config = dict(
    n_layer=9,
    d_model=768,
    n_head=12,
    n_kv_head=12,
    head_dim=64,
    d_mlp=3072,
    vocab_size=8192,
    activation='squared_relu',
    norm='rmsnorm',
    norm_place='pre',
    norm_eps=1e-05,
    positions='rope',
    rope_base=41600.0,
    rope_fraction=0.5,
    qk_norm=True,
    attn_scale=0.125,
    bias='none',
    tie_embeddings='early',
    parallel_block=False,
    extras=['local attention windows', 'shifted keys', 'normalized values', 'value embeddings', 'hashed n-gram embeddings', 'capped logits'],
    init='uniform',
    init_std_qkv=0.016,
    init_std_o=0.0,
    init_std_up=0.016,
    init_std_down=0.0,
    optimizer='ademamix',
    lr=0.000192,
    beta1=0.9,
    weight_decay=0.46,
    lr_head=0.00703,
    warmup_steps=246,
    schedule='wsd',
    decay_fraction=0.869,
    decay_shape='cos',
    final_lr_fraction=0.05,
    batch_tokens=65536,
    seq_len=2048,
    doc_mask=True,
    train_tokens=881600000,
    steps=13453,
    dataset='wikipedia_en',
)
Each number is 128 + 24 x the weight over its row's rms, rounded and kept within 0 to 255. Layers, rows and columns count from 0. Numbers have three digits each. The size before them is the row's rms in percent of the matrix's.

# layer 5 MLP up, 3072x768, rms 0.0207, rows 2152-2343, columns 0-31
103:143109146112145102105138125106128153119092120148120113157103120132106102147133151152142152142134
101:112139096089155113088143082154111181131136106067143114147101118112121121134110159184099128129108
098:109121157110101126170105129140143152128140163061112147106137110121104127107165170174107141113170
109:134145129124147132113117134096108132080193113114150107132104095146121105144160153134157129165120
101:174152147069083154140107122087166148152134132123121137157115103104112114146116122174089121142153
096:126117115132141173136122118114085115160121181139115126100126127131153153118097113126128106140134
093:122133123116115117139113086134087167148124112133109109109110105163134128136099151109164113111097
100:127122115111151118074158133148125080118153094112123123107097146094120097106116168139156109150145
105:150113133132122150136127115141125176101093157114148118110129129147135137145122123150156152144117
101:111127107098122148112122150144145130083154163142101127137117125136141135140085122128157130109138
095:126101129131132110140112115135100118136141140122093088128154130152145126144149123102155167138123
098:088128113133140178127128135174097164136104106145104164099107132172143162116128156106116125157114
106:176130135117185112078126103150146111122142162132132143172137159118095099122134111138141116176111
098:098111091106111093107090105128170150119093119102129165125141139133125100095122140089148112080143
104:110143096098086108091058087141128140137109126137123085149202167096145143143132135162144092166133
090:157112141121132119120153154113166146136132132133135124134149149161140159153128125115114167122166
101:130105103155099120121105141124177140135136150134135082125140113148142118118139097115132108132094
104:145098156131158143151146122128111127141119126125140153122092168143097088122117134130100102118097
100:121148110077130121137102102112129123110133128164108124098097141076132134088158112136112127117104
105:129135141120132156123146155074144144131073154121091162125136166126129148162116147088198115145141
095:113129115096119158121127101191127156170104137150149131183129180106083114131104151103147159094133
102:139115122067153102118150100124111091199133150161081098124157128119129144145129129090108146099110
098:109068157099146131134092069126111150112113119128120130169145159161162142102147139109163198118121
101:096140128126160149171156146108131150155140142138108161124122122167115095137106157083145092122086
103:117099131139099111178108119177114100132117125146138104151086180113131114146108151126112148092147
105:107100084076091109119184155166128159127151164157123165100143175115140107157130139139097129139141
091:118153117131097123119156141131105145135160105117098111149113130161139102132092137136169153142153
102:094091133101122122139137116142115154123098105130134133130126122156088126182153139099151132119086
094:213137090129147146139158114126180140118145165125164100131148149128115129151130123118175112132112
102:141127087116116142144131059163179127100125123148119111112156129083128121097110100133161142133137
102:153126136116137167066090150151116122117159170127135105134138127121090110128170162125079137115085
095:116104136066110122126086113162139144138131171133106154131119126124172076167091141102156154120135
096:152119128107123087106088120090145109117103133073074133127099158118086116172129163115116173112128
107:118118101144115141116099039116186110113167125151127111130142099133140118135158113096196116092131
110:140083127114090121078149125117087181162123110108124145120113143137083136101142117106121139123097
096:168142108107110143119126131092081173160159118101142125100121134109130104129133124167095147163135
096:128114130156181158149134094127100148217123119156135118121135135136095135138150143113086132132148
093:126095105070120133146156142137099135149108124154113129168118063125121079140087079179140094098162
098:148139115073148140127132078140097143156093108102139139120123154127142119126115161106097134118143
101:148106120107100151104115165115151133130104113137090144125103122117152130176105140132108111095158
097:149090138091100115091133111104143089130171121131127141164139094158076108131139149118122090123101
094:133156136114110106159120108146120129152109121125136151146137130106073141156155150148134115098155
095:125101105126152084177159157136107116129116129128117129138140143129150175115143113131121169135127
102:112131094104143129116075138154131147153137116116139111139159125142126118139181107109131113126106
097:120115138093136163134142124154171110110132144138154108140134160129131174162146136114115139122176
101:137112105111145102158149118110169155139144074123132147128116092127113092118135160158123133119109
104:128108111132151133141149086131106118093143097153123139091141120121106097131157118121125114124108
099:086095103061159146127118116081153130091119164137091093121128141077142120091134114117135141131148
101:156098156092123174102140104130108142130147159101131114180129123097090130153100133120093125104100
105:154102156124114141125123125105116155104127143089096075082154113105155123137108115089136129122151
100:141124163109130168122131147087098157123111130155087107142167106113130167089109139135161144156086
106:134108069120077158126158124108140112119120127127107135146141131144079126095108149137153154148108
107:133096133086131127149154147139159151143123078119129128142125131162112102181151148144144128105122
104:128098143124129112143124125111142109121102122124101113151140099142141128112165145116134117130100
098:115109123105146131125123134104116137115138111104140112110133130147130147155115110127116117124130
094:137132149096126090134159138116115112092164152085103132142161133149150130181103113130146125161131
102:154124094119167099131110140132164182088152107078143127108146166137102129125107127091131111150085
097:139146159124143123140135110060134110104135132115108138099140128110108120115154144121133161120067
103:117111132085083104106130104137101105140133065093117126143122163140121123113138121100085119162158
096:121080125118100115124168122112138096162142142083142097077160156117132125093113123104137113160137
099:158144140133139103122108142139110127184130165119099177129107121153075105126128119110145121143112
097:108121189105120099118126121109093117143145076107115138180101161088128142149116174119153152113129
096:142110112084105114090111121132173112166110114086126108136165140093117095119129129152148124137073
111:145108124142092147108112099145165130091152117133113133161120140114139124115050128143129132139123
101:126133114144102138116101089113128156128098109153111120140122114143136193094123138156167135155136
099:156109109117102139108145135116152086157151136125109110125137143127142092131124204113144120108128
099:169129181129159129094190104107160145118130127118131120137100131112142116157109147075122166127066
101:138112152118130141147153153119116148115090108087124145099105171125144157132144157072135207147114
101:142134152131165130144124143125144139145123140149105097137138155117119139123169113146159131140080
104:139141129099107140124129114144131103174103112143085118138143124126084110153165159101094126104106
101:126083141125154130121146149113113113099090111136169125143142127101068086131105147104120107135111
099:112149141100122128152155114067090123115162106135140087135136122131096166147126148128129083125144
105:116126140116162119156139130144123153109108136120113108150152167124143121144151143123112140144105
094:088134106121100137095123134119087163089114120158086112142162135132046110127116103144085118084128
109:124136157078117150117116126150173124086105153129133140126148119139125118133120125148151159167090
090:116158175152118092066118120147153129198120116109106102097098148092167144114126149115092141090157
096:161089106132184076115168081134135157145131124091151142145110146108145116119140175112138106110151
103:171125096133101095112131124152117106147173109100112157131149114134148116105152167164136101173137
098:136063139138120118138121152112097097157163095120126112114169134113095166132142164125119162119108
105:152124102103148171149124147140137107141155114098112124145104121125181150123133098161105124080131
104:175104140107158151120167099113128165133148141126099148149111083095134113146107179161124089145104
100:159117081132134094165099095177112143118127099112109138177148119128163106136164128115125103122132
093:129149127147135131128139124113113133114098133135099109131127094118128131137147101114173142157142
098:151146183113127098172111126157093164128102147176125096147117137130155144123116165127129110088135
096:116091129100127139118131135120124126178174150157118094126154089099121114120085123163143150124113
097:096122130121142094132140131170109141144151129130106154149130161115112119099113111114127063129138
102:129095122108117130110076073122125095146093136146104116136095169139136130148096188139151093158128
107:132098108102113101141134145106184144161115154113118100159152115101116140202147169126141125093106
103:152104101116114151132119131159106124157147155156124136118146132164114091146160155158124124113111
116:161122095115164123102158109133167142086104088095123105148143108136096154109100103051152099131131
102:157087102144155127133123123124132135132136115086132109103111187174115102134170134126127120163116
100:169122140106115122123124108111142118097091121123119106105118144156060136124104167089101124115110
091:113127132137133121137150138165137136117080156108111123119118117112096145160110157125087117148149
103:134059163118134127112112097112140071110120154142132156144132138131114095106167094089140127117110
098:120083124094131145111092131120121147140127121157100124124122121196115108171123103085138112120091
101:124144146146138132131147138143147106115117139083108139093130139150107166127164149127115145144152
099:158116147151116088114109135160101141137109080141103164115135134105125135153142131100115112125108
103:098090088119092112139126109115096181109120134119138151116131161145126116154140135124135144090125
107:112088147086117128142160156122088166121133136113142130137150149105122150147117138118154151137139
103:113139096111147155117150156109129143157164144115103144133105130113086137114118125106128127091091
106:114094124133115127141109111126173145126131100153087133107073143126142120094143145150160134129133
095:153118091070159130135109093135154162150128139095106133078137145097156121150162097098122102052147
103:119114173100164132089109098104089113118149169133141058114126104142121127163141141127103114145109
095:138125167116097098158117124135110132134151117107100095108131096146135118117184129121112133175126
112:169138116082121129128152143164147132144145128107092096108150145110111115117157119149137124101119
100:131088116108177121135081108124146167063165137114093115122098122124153082119137137131141126117091
099:146126104102094117098172125156140090081136091140115165147149147145091108101166131128110150083177
099:152116142129109115176162115111104169099165122119121109108174105122109177123110175119144121079144
102:150095080121139143108123126124104158148139124138130122078124112117155131143153135180096141100152
097:129129188128121132148123087095108138128101131130101164130131199144109122136133160171126153157135
097:110107133116087109141143121132165114154108154163117098092123144119132136116145154111151127139145
094:100127138137158135109130122123112103108142115146135126129129100113113101130141144144099086162115
120:120084093119095135130137117133125177104157150129079139116142078122109144100130150152166112119065
105:163125160120147165097168167099148123105145147130093138114133135160149172178131138120130092109108
137:153104124108126153144154110109110161129143170109094130110145106126125078106119117140107134125123
089:153150074103115128094091114116112099158114129109153103165179086091127140120156131137124160090108
094:141111154145108095123130143118099165113113154167129134151112113136080085169170151150108138100141
089:077113145142084160160122155149143134107142134142103141158129115158123094125142074152081102097077
098:095123123109109113117095131101122122130140169093109127112145123119122141209147159113147079167116
099:098117082114125129110149100087149169108098151130072154164137118154133103107136189061152154158124
102:141115108105109099142138144169137164121129087086067162152148142108119118151109148102109097147140
095:125123148146190125105134140174163135129124132097130130106121140124111109151139168136154100124156
096:118127101129121176066135142091140139149100118085148060172175127098126133113134089108142182124108
100:150146146119138109114132156110180175142125135142109107157134144197107151098150136135135089103131
109:102096147108118140129173123143090137141135156137125111089157158127136112091139138104147160128125
102:117103148110119158172164107119141155109134114131127083115094136104132157134128129082089167072144
090:107136151121109129174090133144162097181117128109131120081131158123149104166127089122131134140125
114:144118140116110138087154147080132136125143137095101114146135097116115121080087139108092130140125
093:145089080104187101121112141082170117107119162135111107123148168125110122090146126096187143155121
101:095134138119146090141109159153136130117097122142111126148153110100102128143155153121104144104152
100:129154175153136143138117113112157102119120116129101109084143166154110108117168156159164115175079
106:114112125143124106062171144148173131100150086120124098140161128179109194133136136146138135132133
106:138113119087147133118102141111100126131114155114100099107112136104111119117172162110160125094173
092:160148152100136092124132082135128140109142098098119128139147096118094117101143142150114136167086
103:165106135083157146167138136109150131077072128137130143153143151122134128162108155109142093163136
101:097114168119183148153189167169146136131109116122098135162112124142097099141168085097074130134135
091:118156129077104154178159169104184131136133120085107156135113135148177124111104118128144130134136
100:140109131120118117095115124121146159121120100112124166127137115147111112141095144130141117113128
089:146128103137111118094142092137132143129119132143094112163091154166124104097083118114090084159159
098:105131123033149156122099097146118114126122118111122163135119174126120100094157131112153136158133
102:105093109108100141099149086082124127146083197093129102168099141124121173114137123144145095139100
093:090112114111171151099081147175120116158112131147089094120140130193114129143157174141145105145134
104:119117120132137093082129115117147175105166118141100142088134117104102146114117153131086130120131
100:117074145110152126143133106147114126115142145130102143123107121130129086115112138102137142154146
097:124110128063164124124145106163148139123132173099116125130187138131103157121121164127099143101148
101:143104143121129179168119123146071116123132114080108124116161129125154132162122077144111132140117
100:162119127111115072139103154130127087159149134101135108111132162144118102090114161152108168119107
099:099103145132128168110129099144120140124134149145128135123154083084142151126135115175087176127101
102:131099120108113126139128092114123129109154110165141139106108162156157121107165114135169115155124
100:117131101141131156098100149106134133132138111108112154092179090123092083098152133098107092127112
099:128134108106108146146134145101119142166140183117108133109188168101125123107175095104108157146125
087:133142129128181123160132139139137118126147136089095129146125176172121163150118127166092146098086
102:133098134115099149122139118083155143123099145120133152109148115100123112120127122107106123120141
097:127127132130138143089169158155155100135142128151099142137149188116098123136130141121097135139147
108:168121128109162110088095086135126157141127150145119134125104110151133112153048140138143083084136
110:144092111104153134128121163122125179120137172138123126164087130106154141144141165115092105152137
106:087117114116130151144153128110128144149120115124138102151163075126131138132164131151111146145145
097:153133157111110108115096133166119122139144101100130088137140143163138090204166154115149109157088
095:108152134119147159104090096122135155110136152135109139091126143151100130144138182131132114124129
108:117133121138130095179128132111099117110128166130136131082168131141091095128117084074119108126117
099:111109120110084079151114156124148124146142108106094118131117137143120108149163122110158123143164
111:170134099152157127175115108151093149153117148127117141089118073094138087097157129112114079130141
104:140120120125120117129102116136149140131110127138142091138094122101127123160087169147136117163132
096:093122131141104139131114102142183114140125109126134095141153103102129117162124110120144161128124
095:114118121135121126117079170072127103139141159106109117155121126120130105140125110163141153178150
094:185145140141077190138158119146139146120138114137139144133133071122080129118113158152156116124112
093:176144114137145136139097147138134134129135101093153113077121105141064166097131181102149116190109
102:141113117124153176112114138126128133146167193127114128123157152101133110169114136112106120156091
092:104131119151143144146159125133093123085086089139136125103131129121126109137075117162120126097093
096:182145146101134146087162063122099132162114093114131105147158101147101117173106100130101119114129
100:098121114090146179095097177105143149111126110118129149137119126123127114109144145130106129162125
099:136096112030123139127122136129160150085154162105108151131148131154154128157099122128149130106116
099:127132168136108139119116132154132141131113101139098125132123156107140104131119111127120112077107
103:113078121111142136127096103108098128076139143129126128168117131130135186088154127121107123172152
101:129123081109111148084120107150122124105114138172110127114134155146118119160151105132129099152109
097:106114147114122115150136106156131184146118089177086126126128160133133110146121116150103118133105
097:157138109120117132131100138120144143110098103131132112133107116151097112140074092111156129115084
087:108104141124093117145090142139153148150145181130157132125152134097096146127120133131175139128117
100:120125177109141131129134112122148180142152142139076177121147137084086106150134130142110114127130
100:162115116115184150171119148148119116077124141115156075124111078101108071104133135148128146162148
092:115123088077145124107138095114153171117145104111084105116132134140100140132152126139117161116112
096:103134121124103100141090092120111114098136173116085087085115088111149158145172154148181088123139
102:113128107142112159149125082122108163139117159142139134117112116119132103143083124110128145132145
101:129138114101103120108171128159139137135139175131117086086127108117095125092141098137096147129139
105:116097123126103084100120119119081116094127134110109089136074124124136121144109139126126169116128
091:121133124114115122119085098138112119146125140121134108116139142125137122157118142134138138082149
096:100111152131152156164106126126118177114099147089110104092129088127144095144165140101081109121123
094:091128126127129098123120118141161136182147142132111129151156105109150130143144161131110134143104
093:120105134153112076130113120111147163134102114095108109111147114108139136097128135103174145137149
096:157101142126090117098166136097152128145133153133122114128120143124161121173149115075106142133075
103:152121115122120128151130147146110114085134142147117162134158120162180112109142142103108085135140
101:103057138049072108122120107128113142124098155121125145138108115138107138118124135139134120146135